From a checkpoint of a small transformer trained on Wikipedia.
Size: 12 layers, 4 heads of 32, MLP 256 GELU, vocabulary 1161, 0.961M parameters.
Architecture: LayerNorm before each block, rotary positions, biases, untied embeddings, attention and MLP in parallel, capped logits.
Training: a variant of Muon for these matrices, 112M tokens, 6855 steps.
Each number is 200 + 20 x the weight over its row's rms, rounded and kept within 0 to 999. Layers, rows and columns count from 0. The size before them is the row's rms in percent of the matrix's.

# up: layer 8 MLP up, 256x64, rms 0.121, rows 35-87, columns 0-63
# down: layer 8 MLP down (transposed), 256x64, rms 0.0922, rows 35-86, columns 0-63
up35,094,166,188,204,166,171,221,162,201,216,209,212,212,189,167,231,226,215,233,190,191,171,235,204,183,202,204,173,208,203,248,192,216,208,193,180,199,200,192,196,243,176,208,208,207,225,182,224,185,216,184,215,226,217,178,203,197,175,206,190,194,196,223,210,167
down35,098,189,212,203,224,178,213,182,226,160,192,171,206,192,181,196,218,225,208,193,217,251,212,191,190,187,187,187,227,198,195,213,186,216,188,217,189,238,209,201,187,190,211,189,169,174,230,185,232,225,164,200,215,196,190,226,214,213,190,184,161,196,222,213,158
up36,094,169,213,178,219,189,228,188,184,225,212,180,190,216,206,228,182,203,186,223,237,205,240,216,198,183,161,226,225,193,207,214,213,219,232,179,213,218,199,219,201,207,204,187,217,192,180,199,226,226,214,201,141,202,175,183,230,198,194,183,183,194,200,231,205
down36,102,219,196,206,192,210,187,253,199,176,177,224,192,197,147,212,212,227,195,225,214,215,175,208,233,185,228,196,228,175,212,214,219,165,164,191,169,204,225,211,192,211,211,217,193,197,179,205,206,189,180,203,210,188,177,169,230,204,207,194,211,163,212,195,210
up37,102,166,197,189,180,188,195,225,199,194,204,177,199,197,195,181,271,174,229,211,224,201,197,191,187,239,158,177,201,202,228,183,185,204,209,204,195,200,213,218,199,195,227,218,199,235,212,214,212,214,203,179,161,236,220,209,202,217,180,203,198,171,189,185,214
down37,086,242,205,191,208,177,226,205,216,209,190,196,172,244,220,186,177,209,203,200,191,191,181,194,205,196,211,201,146,205,156,208,193,193,223,217,195,206,204,225,202,193,214,184,188,171,165,214,198,212,191,166,217,200,189,164,204,217,224,187,225,248,213,190,174
up38,107,196,205,169,241,223,217,189,202,219,181,178,188,213,184,207,202,173,211,234,205,191,173,206,189,214,198,185,193,196,196,193,172,214,252,214,190,192,196,205,236,182,184,186,222,187,172,186,237,225,214,201,197,200,220,246,198,212,154,207,198,223,214,184,227
down38,107,213,229,204,196,190,202,206,225,174,205,209,237,220,209,190,209,227,183,171,172,221,226,152,184,220,182,209,187,206,226,213,225,163,191,197,201,203,180,214,167,177,170,179,195,216,192,198,196,207,190,204,217,188,202,238,181,199,184,222,213,171,197,243,172
up39,108,173,216,229,238,174,216,235,226,185,198,209,202,196,190,235,168,195,236,191,204,164,231,192,226,210,187,228,208,177,204,172,216,217,219,179,198,182,235,218,187,192,177,181,214,200,166,198,166,219,204,214,199,201,201,199,209,211,214,184,181,201,209,181,168
down39,104,205,228,192,183,199,219,199,191,213,203,192,202,185,207,241,218,243,184,163,181,178,242,211,182,216,215,184,218,212,244,191,160,169,221,206,182,206,196,202,190,176,192,212,202,226,182,198,207,214,227,183,160,177,209,181,197,166,195,219,222,214,190,183,200
up40,109,178,166,234,200,176,200,200,209,196,206,232,188,179,196,225,195,204,170,225,176,192,217,201,218,219,195,183,181,206,218,195,206,197,217,218,220,164,185,238,197,198,205,199,235,202,199,169,159,204,186,227,225,252,236,196,201,201,212,177,178,207,217,219,215
down40,101,164,211,227,215,200,194,208,210,200,154,178,193,179,198,203,236,219,231,188,242,187,212,192,214,216,196,216,215,209,204,207,232,166,200,204,169,195,205,200,209,170,197,214,177,196,205,190,171,191,186,178,200,195,229,192,220,206,154,180,216,243,228,180,188
up41,090,217,213,175,162,205,177,211,183,171,176,248,210,165,216,225,196,204,192,210,199,192,216,189,236,180,229,178,198,227,227,189,177,199,193,182,212,223,219,194,221,192,194,198,178,208,230,237,214,204,187,228,216,208,217,186,178,207,193,178,163,173,210,212,187
down41,094,178,191,209,223,168,210,190,211,220,207,177,195,203,168,174,228,218,220,197,183,197,194,186,142,195,189,212,200,186,196,239,194,220,229,257,176,201,190,196,196,196,180,190,215,183,187,206,167,198,181,210,207,205,193,214,231,194,205,205,250,233,194,196,197
up42,092,207,207,178,201,208,202,176,174,196,173,212,217,178,170,195,196,196,173,186,244,214,203,196,207,198,201,154,206,177,218,184,215,210,187,159,228,210,210,194,186,196,180,145,216,179,214,189,160,220,218,220,198,225,186,190,175,200,223,180,199,181,188,207,232
down42,097,195,172,183,203,185,178,226,189,197,213,200,237,218,218,184,202,199,245,209,164,181,202,194,202,175,208,235,160,204,199,222,175,219,208,239,194,174,211,180,192,186,215,208,190,207,168,211,185,178,230,163,191,213,225,215,215,183,187,206,212,233,222,198,173
up43,100,203,210,255,226,225,184,228,204,219,216,199,202,192,211,193,173,224,201,178,178,179,200,172,191,204,185,181,206,225,172,199,185,211,214,188,179,222,167,191,214,205,210,202,199,215,211,245,214,188,189,210,153,241,225,209,187,211,234,200,168,181,198,187,207
down43,099,207,195,195,169,209,196,192,204,183,203,164,241,210,179,217,233,169,192,225,166,223,229,171,196,191,205,219,240,191,188,206,165,210,181,186,212,221,218,181,186,211,191,209,185,181,187,169,197,184,187,194,246,198,209,220,247,200,210,223,190,192,210,213,187
up44,104,201,187,190,215,185,193,177,190,195,205,184,181,177,181,223,220,205,225,227,186,166,206,183,222,163,212,206,188,205,177,248,216,167,201,221,183,184,181,241,200,213,202,188,219,223,170,203,172,220,172,206,227,192,205,208,235,199,209,194,221,213,207,247,205
down44,110,225,195,193,207,217,192,184,207,196,186,194,147,202,178,178,207,183,211,163,181,195,248,196,212,198,244,199,206,199,173,193,198,172,226,198,179,207,229,241,207,207,196,219,207,182,205,182,201,196,214,206,206,190,237,223,230,167,181,189,213,219,232,187,176
up45,100,168,202,221,161,202,206,255,238,220,201,190,205,211,221,207,214,215,227,210,187,198,200,208,212,200,172,201,207,207,250,225,218,237,220,195,227,204,191,199,204,183,198,192,209,186,209,214,176,207,230,198,167,190,202,195,180,185,239,189,177,205,175,231,216
down45,098,235,214,189,212,208,191,209,186,211,195,214,170,206,177,184,236,215,192,197,178,204,214,193,192,201,172,171,193,202,240,228,215,195,149,226,188,185,175,215,189,242,194,189,186,217,195,208,199,187,198,217,252,194,204,170,202,217,172,204,187,170,190,222,173
up46,096,162,217,160,220,195,187,166,194,211,191,215,210,190,191,234,213,205,161,213,214,233,201,212,186,204,206,187,197,171,222,221,201,178,199,217,225,191,225,183,213,216,216,215,199,209,203,235,208,190,200,195,203,184,217,193,201,207,206,161,164,181,203,255,238
down46,096,232,187,223,212,213,228,191,199,211,195,184,190,212,206,180,189,207,189,181,220,183,189,181,204,163,172,189,201,213,189,211,164,257,208,198,194,242,188,198,195,160,184,204,187,217,239,178,195,222,206,218,215,199,183,198,212,232,209,206,184,228,180,174,166
up47,094,192,212,236,218,182,207,188,198,218,173,225,187,165,200,184,175,174,196,206,193,179,192,203,220,184,190,250,245,209,221,178,214,177,210,205,243,204,175,185,166,196,220,185,215,214,204,229,215,211,203,178,197,212,234,185,190,195,201,236,214,192,227,205,191
down47,096,197,204,237,193,186,245,192,208,192,241,167,205,178,213,177,207,204,162,174,228,221,244,204,180,191,193,194,196,209,203,220,202,185,201,190,149,191,197,211,195,223,197,228,182,191,242,193,194,161,199,190,199,180,195,205,213,188,192,199,206,182,239,214,203
up48,081,180,207,231,213,199,235,217,195,173,182,187,225,214,186,222,154,190,177,209,179,212,191,210,188,189,170,190,205,192,203,167,220,218,195,191,234,175,235,201,210,215,195,187,183,177,239,177,197,204,223,179,175,211,200,228,206,183,197,195,193,213,153,227,178
down48,097,211,212,205,209,231,200,208,191,182,221,175,186,174,175,191,216,217,205,176,210,216,209,232,218,186,225,227,212,168,176,189,197,199,220,185,223,190,192,209,189,205,147,210,227,201,140,195,186,210,201,197,206,163,238,195,183,224,187,224,214,199,229,201,194
up49,093,222,175,187,194,185,207,200,198,216,207,217,199,227,155,222,191,195,190,205,205,213,217,177,178,200,171,200,183,195,212,208,225,205,139,200,191,203,195,176,202,182,201,180,200,218,234,246,174,201,229,221,191,226,167,245,202,198,183,220,216,182,215,197,222
down49,089,258,195,211,234,203,202,217,218,177,212,189,187,184,186,186,208,203,182,184,235,197,217,172,230,206,210,208,200,183,195,193,221,188,199,207,149,190,158,224,186,200,217,220,167,225,191,213,175,194,211,206,207,189,157,189,224,219,200,199,231,186,205,199,177
up50,095,189,216,195,179,191,194,210,207,215,169,202,225,209,178,202,216,228,153,244,198,190,202,204,227,192,230,196,204,198,165,194,210,225,176,191,217,227,209,189,171,221,215,198,212,179,219,250,194,225,211,238,210,207,207,247,179,183,197,184,190,191,210,205,217
down50,089,179,237,204,229,213,221,177,209,199,207,195,177,183,195,217,178,198,265,225,200,180,189,225,196,205,225,221,207,200,235,191,202,185,194,208,171,175,203,186,208,204,224,208,185,227,194,185,194,197,193,157,167,204,229,167,208,166,203,185,190,228,187,203,204
up51,104,201,197,185,213,202,206,199,186,199,194,212,176,199,175,174,223,195,200,208,199,189,192,204,173,160,214,195,256,235,175,199,259,233,212,238,194,202,218,222,184,222,157,188,231,191,187,217,201,189,190,160,205,196,218,195,207,208,200,192,184,196,191,186,185
down51,104,206,250,204,180,209,220,235,182,189,220,186,192,210,210,174,208,196,197,170,171,201,210,196,190,192,193,153,234,214,186,185,221,190,161,207,227,200,233,226,205,196,195,180,222,207,218,176,176,202,172,181,219,179,222,207,191,205,221,211,193,156,189,224,200
up52,092,188,178,222,236,167,198,191,209,200,206,144,191,192,197,216,222,221,216,178,219,187,182,173,169,211,194,227,221,184,227,228,177,219,158,222,206,200,208,189,192,201,206,177,173,241,219,182,198,202,177,222,184,218,188,184,209,207,200,175,187,225,222,201,206
down52,080,188,228,211,161,167,199,206,194,215,209,220,233,203,246,208,169,190,233,204,191,193,174,188,201,174,200,192,189,197,157,199,213,200,190,168,190,190,216,167,191,199,193,207,224,199,191,188,213,208,213,214,222,244,241,180,185,163,203,217,223,209,192,212,181
up53,090,217,205,210,204,185,204,219,160,222,220,154,191,181,240,207,202,166,206,193,197,204,173,209,190,204,225,205,183,176,212,214,193,237,198,199,189,173,164,206,221,221,190,174,236,213,178,236,201,214,195,223,220,211,207,210,162,178,198,208,240,198,190,200,202
down53,091,190,201,237,184,242,200,165,211,176,169,225,217,186,164,212,207,209,223,216,241,185,220,213,200,167,204,218,156,188,226,202,211,212,204,171,214,181,193,198,202,194,193,249,212,182,199,193,201,206,194,196,181,169,172,199,215,203,228,199,199,210,227,184,198
up54,101,219,178,167,214,179,188,229,215,196,224,200,171,172,152,176,196,248,216,197,167,175,189,170,187,207,189,224,198,213,212,222,220,183,216,177,202,170,231,195,195,189,202,188,205,231,193,228,207,206,210,192,192,192,171,186,192,190,198,221,215,205,223,227,226
down54,094,201,210,190,229,178,204,217,214,189,209,205,234,199,181,185,169,195,202,181,200,169,184,230,223,198,194,182,206,195,214,208,194,198,186,207,197,220,205,184,185,197,222,262,196,192,194,204,217,163,217,170,227,160,166,200,233,189,224,201,181,183,243,173,194
up55,096,239,201,188,194,201,209,214,179,155,203,185,204,203,183,198,212,204,217,231,201,202,205,171,199,220,201,195,236,171,200,220,213,206,202,225,224,234,200,197,211,231,169,205,189,198,205,235,212,233,181,185,180,198,194,216,226,211,226,235,243,211,184,161,184
down55,090,172,195,225,221,211,162,207,218,246,232,218,178,216,226,182,209,213,222,204,184,173,190,197,198,189,217,237,163,214,213,200,170,161,175,197,195,181,186,198,217,178,208,171,204,185,195,192,221,203,202,207,183,200,228,217,184,206,199,187,174,243,182,217,216
up56,095,214,201,220,203,199,213,234,230,214,178,196,196,165,152,180,244,174,227,197,220,195,214,185,171,190,184,199,154,214,206,228,193,208,215,214,207,227,193,200,211,169,218,183,205,158,181,226,190,212,209,180,170,198,198,195,166,191,195,208,212,219,211,206,212
down56,088,145,221,210,210,193,221,214,200,199,207,202,196,219,227,206,154,203,212,260,182,192,204,215,197,181,183,200,190,182,199,177,175,192,172,171,183,197,231,200,197,185,199,210,200,207,184,197,198,181,180,213,230,232,239,209,213,211,203,224,164,223,183,194,180
up57,105,205,162,176,225,166,210,197,175,227,175,235,227,209,218,195,213,172,185,214,216,185,192,218,196,196,179,193,196,189,213,207,188,246,214,173,200,224,190,236,220,210,179,224,202,228,196,191,190,194,237,217,168,193,200,204,164,228,230,214,197,207,182,213,206
down57,097,189,189,210,210,209,186,170,168,163,197,196,218,223,228,188,195,179,209,178,245,198,222,203,177,220,199,242,202,220,244,187,210,187,212,176,205,207,185,209,158,200,201,207,195,197,209,204,161,212,216,208,184,215,236,221,186,191,175,202,199,214,175,225,167
up58,096,176,167,234,195,198,215,206,187,233,208,164,222,194,213,201,184,180,193,188,167,209,203,235,166,195,218,237,206,173,193,208,210,182,197,194,236,209,182,199,204,213,196,204,221,200,195,208,200,180,171,183,188,193,193,234,227,197,209,200,150,253,200,214,199
down58,113,219,193,162,188,233,212,198,192,211,201,220,186,188,199,221,185,213,185,181,228,198,185,146,189,173,197,233,163,175,198,198,187,240,186,219,194,195,206,176,213,208,211,194,203,194,192,199,211,230,214,211,233,194,194,192,191,235,222,236,189,165,216,170,180
up59,088,219,246,218,181,209,181,227,156,211,224,209,180,164,188,237,193,226,213,197,189,157,221,197,216,208,175,196,185,221,216,187,199,211,209,201,217,202,216,188,241,165,182,220,210,186,206,167,198,219,190,225,194,216,205,177,201,191,230,180,187,193,198,179,204
down59,087,172,166,207,239,176,191,180,203,206,153,191,199,220,203,169,203,216,223,198,216,207,196,212,178,212,235,181,202,193,213,202,224,172,152,192,197,218,200,211,155,215,191,183,208,229,234,218,202,170,196,198,194,212,223,195,224,186,170,201,216,199,198,191,229
up60,094,189,208,214,191,162,198,217,199,183,201,214,170,215,183,211,216,183,179,227,230,153,173,184,219,236,179,211,206,177,212,222,178,195,200,196,216,186,228,190,230,201,200,212,191,214,223,213,206,259,184,218,191,200,202,168,207,203,193,192,178,162,192,226,181
down60,101,212,148,215,223,211,219,216,213,199,210,190,190,206,186,217,206,197,225,227,196,221,219,191,187,199,202,182,177,201,185,222,228,172,222,202,196,234,171,200,164,194,217,169,219,161,194,205,210,157,204,185,198,164,213,236,194,208,212,192,184,244,195,185,200
up61,094,173,228,169,223,235,187,224,214,228,221,177,221,205,194,205,224,184,159,175,200,216,171,214,217,194,215,187,177,204,207,229,180,206,188,203,176,193,215,201,169,196,212,173,225,208,215,193,193,195,213,242,188,207,212,232,196,224,187,231,173,208,197,223,228
down61,092,182,195,201,179,220,232,220,243,162,197,208,211,190,227,224,212,210,211,191,179,217,206,229,180,171,198,183,202,201,219,192,221,172,189,168,217,225,194,196,186,217,175,166,184,199,182,208,146,211,191,188,170,221,239,185,202,180,210,214,208,221,203,212,201
up62,108,169,177,214,152,232,216,177,229,209,207,193,149,195,217,205,227,206,201,212,187,223,206,212,198,172,180,147,202,207,184,201,184,215,196,215,197,195,211,181,228,195,187,191,229,237,189,173,184,215,180,199,203,223,181,214,182,208,202,213,190,167,193,189,227
down62,113,225,205,165,195,192,188,202,200,173,194,208,199,201,214,185,181,226,146,163,188,204,194,242,199,246,216,204,203,202,194,199,215,235,198,215,201,174,183,211,218,192,216,194,241,185,214,184,202,212,221,167,196,174,180,217,203,182,196,210,220,163,196,187,237
up63,102,184,184,235,172,236,181,192,182,198,228,185,176,184,208,203,214,186,171,207,194,198,201,239,178,205,234,185,194,196,183,207,172,233,172,209,176,216,197,230,220,230,203,184,166,194,189,191,202,181,188,192,201,225,226,202,226,230,202,176,169,235,220,203,202
down63,105,182,178,203,172,173,263,189,201,206,223,173,199,212,166,217,189,213,223,196,183,225,208,233,180,189,174,187,209,177,225,209,203,191,188,185,184,235,209,190,197,222,195,204,186,197,249,218,191,192,175,200,218,179,175,208,226,182,201,183,181,207,197,228,216
up64,085,226,190,216,187,175,191,186,218,206,170,221,182,171,172,201,183,187,221,206,204,208,213,171,205,234,193,228,194,179,213,184,233,220,204,177,242,211,225,204,204,241,208,242,198,215,208,195,194,208,194,219,168,211,174,209,185,222,159,214,185,202,210,178,226
down64,074,151,203,207,192,207,208,198,194,182,224,216,227,213,224,194,208,192,183,223,188,197,183,219,215,201,197,190,193,225,163,198,180,193,182,220,195,184,205,182,207,225,237,180,209,191,186,174,179,152,197,203,196,235,206,212,181,170,250,223,213,204,197,235,168
up65,100,165,191,192,201,203,168,214,222,195,203,218,179,221,210,235,218,209,215,213,171,219,180,200,223,212,217,214,173,204,229,207,195,169,219,231,171,223,202,234,229,154,198,187,215,221,186,223,193,199,175,197,187,232,217,190,218,200,224,190,182,214,190,233,180
down65,100,243,242,217,184,184,160,194,219,218,170,206,193,191,204,190,227,201,191,184,195,191,212,153,213,196,252,176,216,186,222,230,239,223,235,195,196,190,214,192,189,184,210,217,190,188,193,200,199,180,217,191,200,213,162,195,186,194,193,190,206,201,174,208,177
up66,093,192,158,193,186,182,210,198,217,204,206,260,230,193,216,229,214,182,206,189,215,230,209,204,150,173,211,203,211,238,203,193,176,203,201,219,186,180,193,195,222,186,190,218,209,223,162,192,205,173,194,198,190,227,188,237,216,195,215,226,225,184,205,185,205
down66,101,243,194,223,202,207,190,185,205,210,201,193,196,175,224,190,215,209,174,170,189,221,210,188,217,215,211,200,166,179,244,225,207,211,204,216,203,196,193,221,181,192,229,188,197,193,196,202,207,245,213,167,227,177,163,186,196,193,216,136,213,196,180,214,185
up67,105,226,217,187,196,199,221,212,200,201,211,197,233,190,191,192,183,164,183,219,203,209,238,219,184,200,212,227,192,208,182,191,175,221,191,170,230,171,198,216,174,178,178,194,176,208,212,201,178,194,193,209,215,203,193,178,231,201,195,264,160,243,198,206,190
down67,111,210,222,195,209,185,175,204,242,226,167,194,252,185,240,212,178,172,194,196,209,204,217,197,201,207,185,203,183,236,170,207,206,206,217,210,193,207,158,199,216,194,214,187,196,191,199,227,198,188,206,155,217,180,226,185,216,180,205,206,181,168,218,167,189
up68,088,209,201,180,223,210,218,217,210,197,184,150,219,159,182,218,225,218,162,209,223,203,203,192,256,187,211,209,213,174,219,198,202,204,177,195,203,204,188,192,228,207,182,186,198,225,203,203,171,191,212,226,240,184,203,166,178,212,203,213,190,196,194,161,222
down68,084,165,186,196,188,198,216,187,184,223,201,217,192,223,234,175,189,165,236,222,201,198,201,220,176,182,232,185,214,231,169,208,204,191,181,168,178,170,208,199,194,195,184,178,195,198,185,185,222,215,211,207,165,230,236,215,218,200,177,222,208,243,210,212,209
up69,104,203,195,216,197,208,241,218,195,220,222,161,162,193,193,213,198,202,213,184,157,243,215,186,176,211,228,199,189,203,200,177,220,234,197,195,190,223,185,178,160,220,196,172,189,189,189,217,165,189,204,189,174,215,230,185,211,180,213,204,197,209,204,234,221
down69,091,181,210,198,211,201,212,193,168,181,202,182,209,190,217,203,223,188,216,182,215,224,179,228,181,212,186,248,203,243,182,174,218,170,204,195,217,177,158,196,205,200,172,186,221,224,202,229,206,219,236,232,175,185,203,203,170,174,180,201,218,191,177,210,210
up70,109,166,155,213,238,177,231,208,176,204,191,199,189,220,178,198,197,214,190,180,209,231,178,190,178,220,197,178,198,184,213,194,163,205,201,209,168,189,174,204,238,216,181,197,206,192,204,246,192,201,179,193,207,206,247,218,212,224,233,189,214,217,197,200,214
down70,107,167,196,191,227,207,205,216,195,172,176,208,165,217,159,172,253,209,222,197,215,212,164,209,217,199,190,230,186,194,183,211,187,222,173,208,201,179,229,200,203,240,211,219,201,197,224,201,218,206,170,179,230,170,181,190,201,172,200,212,200,202,217,195,185
up71,105,169,236,210,182,175,203,194,237,197,217,234,191,200,197,230,221,217,175,207,222,186,196,198,183,214,212,162,176,193,189,186,227,222,182,201,212,161,199,196,197,215,162,242,209,234,218,221,151,181,186,198,207,213,210,190,205,224,196,213,216,205,207,188,194
down71,090,222,226,193,215,238,193,201,205,235,209,185,181,202,225,160,195,181,200,210,190,175,217,206,202,151,215,204,173,173,203,182,219,178,214,227,184,197,183,177,222,208,235,222,183,182,196,175,211,240,177,178,206,221,223,188,209,191,184,171,203,213,209,195,170
up72,101,201,217,188,186,189,172,204,183,231,191,167,184,223,236,237,193,204,219,199,188,180,209,188,205,169,210,201,227,189,198,188,164,190,170,197,186,199,169,204,202,218,210,145,222,195,215,234,235,193,187,237,178,185,196,189,195,210,195,195,218,209,214,201,238
down72,091,209,200,223,193,173,147,223,225,218,189,224,221,207,205,160,178,195,216,181,195,227,216,208,188,220,243,182,188,214,180,242,193,194,195,245,181,182,212,207,195,223,198,202,190,182,158,191,206,176,199,209,192,220,189,192,186,198,199,177,191,187,207,224,231
up73,104,214,208,170,203,183,201,224,187,158,181,217,215,167,178,216,174,172,206,184,226,208,244,234,184,184,216,219,194,192,177,185,196,234,160,217,199,222,200,185,219,200,178,166,199,230,199,195,180,202,203,193,179,214,214,224,207,231,225,203,199,170,197,189,214
down73,100,228,177,218,187,205,177,204,212,207,254,197,215,196,213,215,215,183,178,174,192,207,187,208,179,175,205,196,220,187,195,205,225,242,202,228,176,197,176,180,188,181,218,206,208,201,261,199,188,191,228,208,201,205,175,204,175,204,167,171,220,209,163,190,197
up74,109,195,197,209,201,209,199,205,205,222,184,226,197,191,215,145,197,189,214,225,231,210,190,209,168,207,201,171,209,222,132,216,170,186,202,201,219,188,240,176,220,168,200,220,218,204,180,216,182,218,194,181,193,196,212,224,178,176,221,186,213,198,197,196,227
down74,109,207,182,176,196,179,200,192,177,193,188,211,219,199,191,202,225,210,187,173,190,173,214,171,189,221,209,195,176,215,191,250,241,184,193,210,223,198,177,255,206,208,171,200,180,229,224,186,197,191,234,225,172,205,208,169,208,199,184,199,209,171,185,233,202
up75,102,192,205,220,235,184,207,238,201,201,248,209,176,190,186,190,186,196,218,187,170,187,229,194,207,183,187,182,204,176,224,205,218,228,216,220,190,182,211,197,173,206,196,192,198,256,147,184,167,214,174,201,191,215,194,192,202,213,175,216,173,188,176,201,198
down75,099,170,221,214,191,210,206,198,193,200,185,180,200,209,201,202,185,206,186,183,190,209,193,196,182,170,230,234,196,206,199,182,189,234,242,216,206,209,190,187,213,217,216,187,202,197,186,212,162,198,204,242,236,186,223,199,180,188,169,163,243,150,208,226,215
up76,098,199,155,189,203,156,225,198,194,203,214,197,222,196,195,213,199,219,204,194,175,186,212,172,184,188,165,190,252,193,220,185,199,200,231,190,193,240,187,212,204,221,165,181,173,199,203,205,191,219,178,187,186,199,189,214,210,163,167,251,207,193,204,198,210
down76,091,191,237,191,213,225,206,187,207,239,181,155,202,204,255,200,164,216,216,198,213,192,189,216,195,190,193,193,185,194,212,216,190,174,154,171,197,176,226,193,218,187,222,191,214,198,193,215,208,187,238,215,203,200,228,151,187,215,202,187,201,216,191,187,190
up77,085,230,192,219,223,187,192,219,185,179,192,193,211,167,218,180,154,205,219,199,218,159,233,216,206,215,174,190,227,194,216,210,190,220,216,189,206,181,235,177,197,196,180,211,239,190,176,185,190,194,191,243,189,190,216,225,184,191,244,188,226,203,196,187,204
down77,096,213,195,191,189,200,179,194,206,219,167,206,171,193,161,197,261,213,180,214,218,226,200,211,212,168,204,228,212,199,213,216,200,181,155,162,187,222,194,207,239,188,197,202,184,204,221,236,178,221,209,221,205,210,193,184,184,204,207,193,197,168,195,193,168
up78,110,191,202,225,202,224,215,210,210,217,208,190,206,158,232,150,176,183,195,188,199,189,166,196,183,179,218,181,193,217,184,214,215,209,190,225,178,196,211,180,211,164,218,192,242,205,193,217,173,210,199,204,206,175,226,172,207,203,226,189,207,210,200,256,222
down78,102,217,233,221,218,177,207,169,179,228,207,199,212,188,204,210,197,180,175,206,223,186,206,208,148,183,185,225,174,215,160,181,190,215,222,202,204,213,163,217,226,186,191,243,190,232,212,210,174,180,217,186,213,177,186,176,182,225,219,205,207,189,206,201,217
up79,090,188,196,207,206,231,211,215,169,191,168,229,204,189,186,188,174,217,173,200,229,200,199,179,182,186,201,191,201,142,186,233,201,185,200,208,221,215,204,210,198,223,190,185,170,224,189,214,225,182,213,162,221,220,190,206,222,181,212,232,207,175,218,243,218
down79,085,137,207,195,179,219,217,197,208,203,226,218,224,213,255,212,216,183,238,214,172,208,199,205,184,215,181,208,196,213,229,202,196,171,208,173,185,173,195,226,193,202,196,172,196,187,214,190,177,183,190,238,208,189,218,189,187,185,186,172,201,177,232,194,202
up80,115,223,196,189,215,221,210,200,224,216,202,180,215,199,190,163,176,231,203,207,165,155,186,184,169,212,180,191,184,200,167,224,191,215,201,209,210,148,227,220,207,184,188,173,212,213,230,217,190,188,208,191,211,198,219,179,244,201,216,194,218,188,205,192,237
down80,107,232,208,158,203,218,184,182,238,225,212,195,203,196,186,222,180,204,165,196,238,181,185,203,177,190,211,190,201,236,215,202,187,187,200,224,171,208,202,251,191,222,173,190,210,154,145,214,199,197,194,186,212,219,213,217,195,202,198,205,208,190,200,196,208
up81,108,173,172,180,186,151,178,212,178,223,203,202,206,194,195,189,206,186,166,201,183,199,226,208,193,215,205,178,202,175,229,218,197,185,192,224,229,214,238,214,231,175,218,224,213,222,177,194,185,163,212,229,190,180,225,185,213,207,203,175,192,209,181,239,189
down81,117,209,224,200,188,177,224,168,186,200,203,179,222,203,196,217,178,220,185,212,174,181,187,177,206,203,201,199,207,238,203,237,175,186,164,214,223,234,152,202,204,200,177,181,202,208,166,222,215,210,221,210,210,192,219,201,196,240,205,191,172,224,205,204,156
up82,111,188,223,207,213,185,178,230,175,179,179,188,201,183,196,214,207,178,211,177,199,203,209,175,173,175,209,209,213,178,195,215,211,227,230,224,185,198,224,229,185,192,182,231,219,206,166,200,200,229,216,198,195,227,206,164,197,210,221,218,168,253,234,176,208
down82,115,231,212,211,212,207,186,215,200,193,206,212,224,211,209,192,174,155,198,217,215,199,208,198,215,192,222,199,200,208,212,213,191,174,265,230,207,216,196,169,178,199,188,194,175,178,174,175,211,217,177,178,165,180,160,213,208,214,196,173,226,182,224,223,202
up83,125,193,208,209,208,214,186,210,178,194,230,191,196,156,172,198,176,188,172,192,230,187,153,203,206,199,179,200,203,198,233,197,199,220,202,221,188,202,197,157,187,224,219,194,214,210,216,199,192,203,201,198,157,183,190,189,213,210,253,189,189,234,204,177,247
down83,125,223,202,192,205,215,239,202,206,196,170,202,207,187,207,153,205,191,183,161,203,175,211,186,203,171,232,218,221,191,164,166,204,192,209,196,209,201,209,216,224,200,211,196,159,239,175,192,202,213,202,215,208,230,169,234,198,177,201,191,196,236,171,218,199
up84,105,159,181,209,191,221,226,197,231,210,207,227,168,162,226,241,194,204,205,180,177,170,196,201,189,204,229,183,213,195,187,246,201,221,204,242,179,202,209,185,223,225,197,194,203,214,193,188,172,180,236,185,183,164,215,212,206,206,198,204,203,200,222,210,193
down84,103,215,171,209,203,220,216,212,195,181,208,220,165,177,212,172,228,164,177,170,199,223,181,214,182,210,165,188,230,185,234,211,242,207,212,234,212,216,179,196,188,204,199,245,201,202,230,195,194,195,214,216,226,174,191,196,198,172,222,175,194,188,192,191,197
up85,113,192,195,177,193,192,208,212,215,206,235,216,227,196,160,198,189,169,236,210,213,219,203,203,175,193,200,163,185,194,159,250,167,231,200,212,202,229,216,195,213,192,200,203,178,194,189,219,184,193,180,207,204,197,209,166,219,212,189,233,165,226,203,207,226
down85,127,168,213,170,186,234,209,180,188,218,236,183,212,205,174,226,240,190,203,230,211,222,178,203,181,211,185,228,179,192,182,189,236,230,194,225,199,181,175,224,213,197,190,173,172,192,190,171,209,217,185,212,216,222,190,206,185,204,187,185,158,210,200,228,195
up86,090,179,208,220,210,183,193,224,180,211,208,220,183,172,188,248,184,190,198,202,236,209,183,201,181,200,233,185,229,204,248,220,192,207,207,193,199,197,212,200,157,198,200,179,196,187,196,176,216,173,198,182,164,230,163,211,214,231,205,241,201,190,202,185,184
down86,088,188,180,214,200,207,190,183,179,199,189,183,200,208,200,210,204,169,226,197,173,207,234,200,202,204,188,210,204,241,189,185,226,222,166,218,185,207,189,194,200,188,184,229,180,151,207,248,160,204,175,210,194,216,220,179,178,199,213,218,180,225,210,228,239
up87,103,199,195,225,208,190,232,215,197,205,222,188,198,212,178,220,233,190,189,221,210,171,181,207,209,193,190,223,202,174,225,219,171,234,203,187,190,200,207,165,214,218,233,170,229,198,202,187,180,264,223,185,200,175,190,176,195,181,209,227,201,228,214,178,196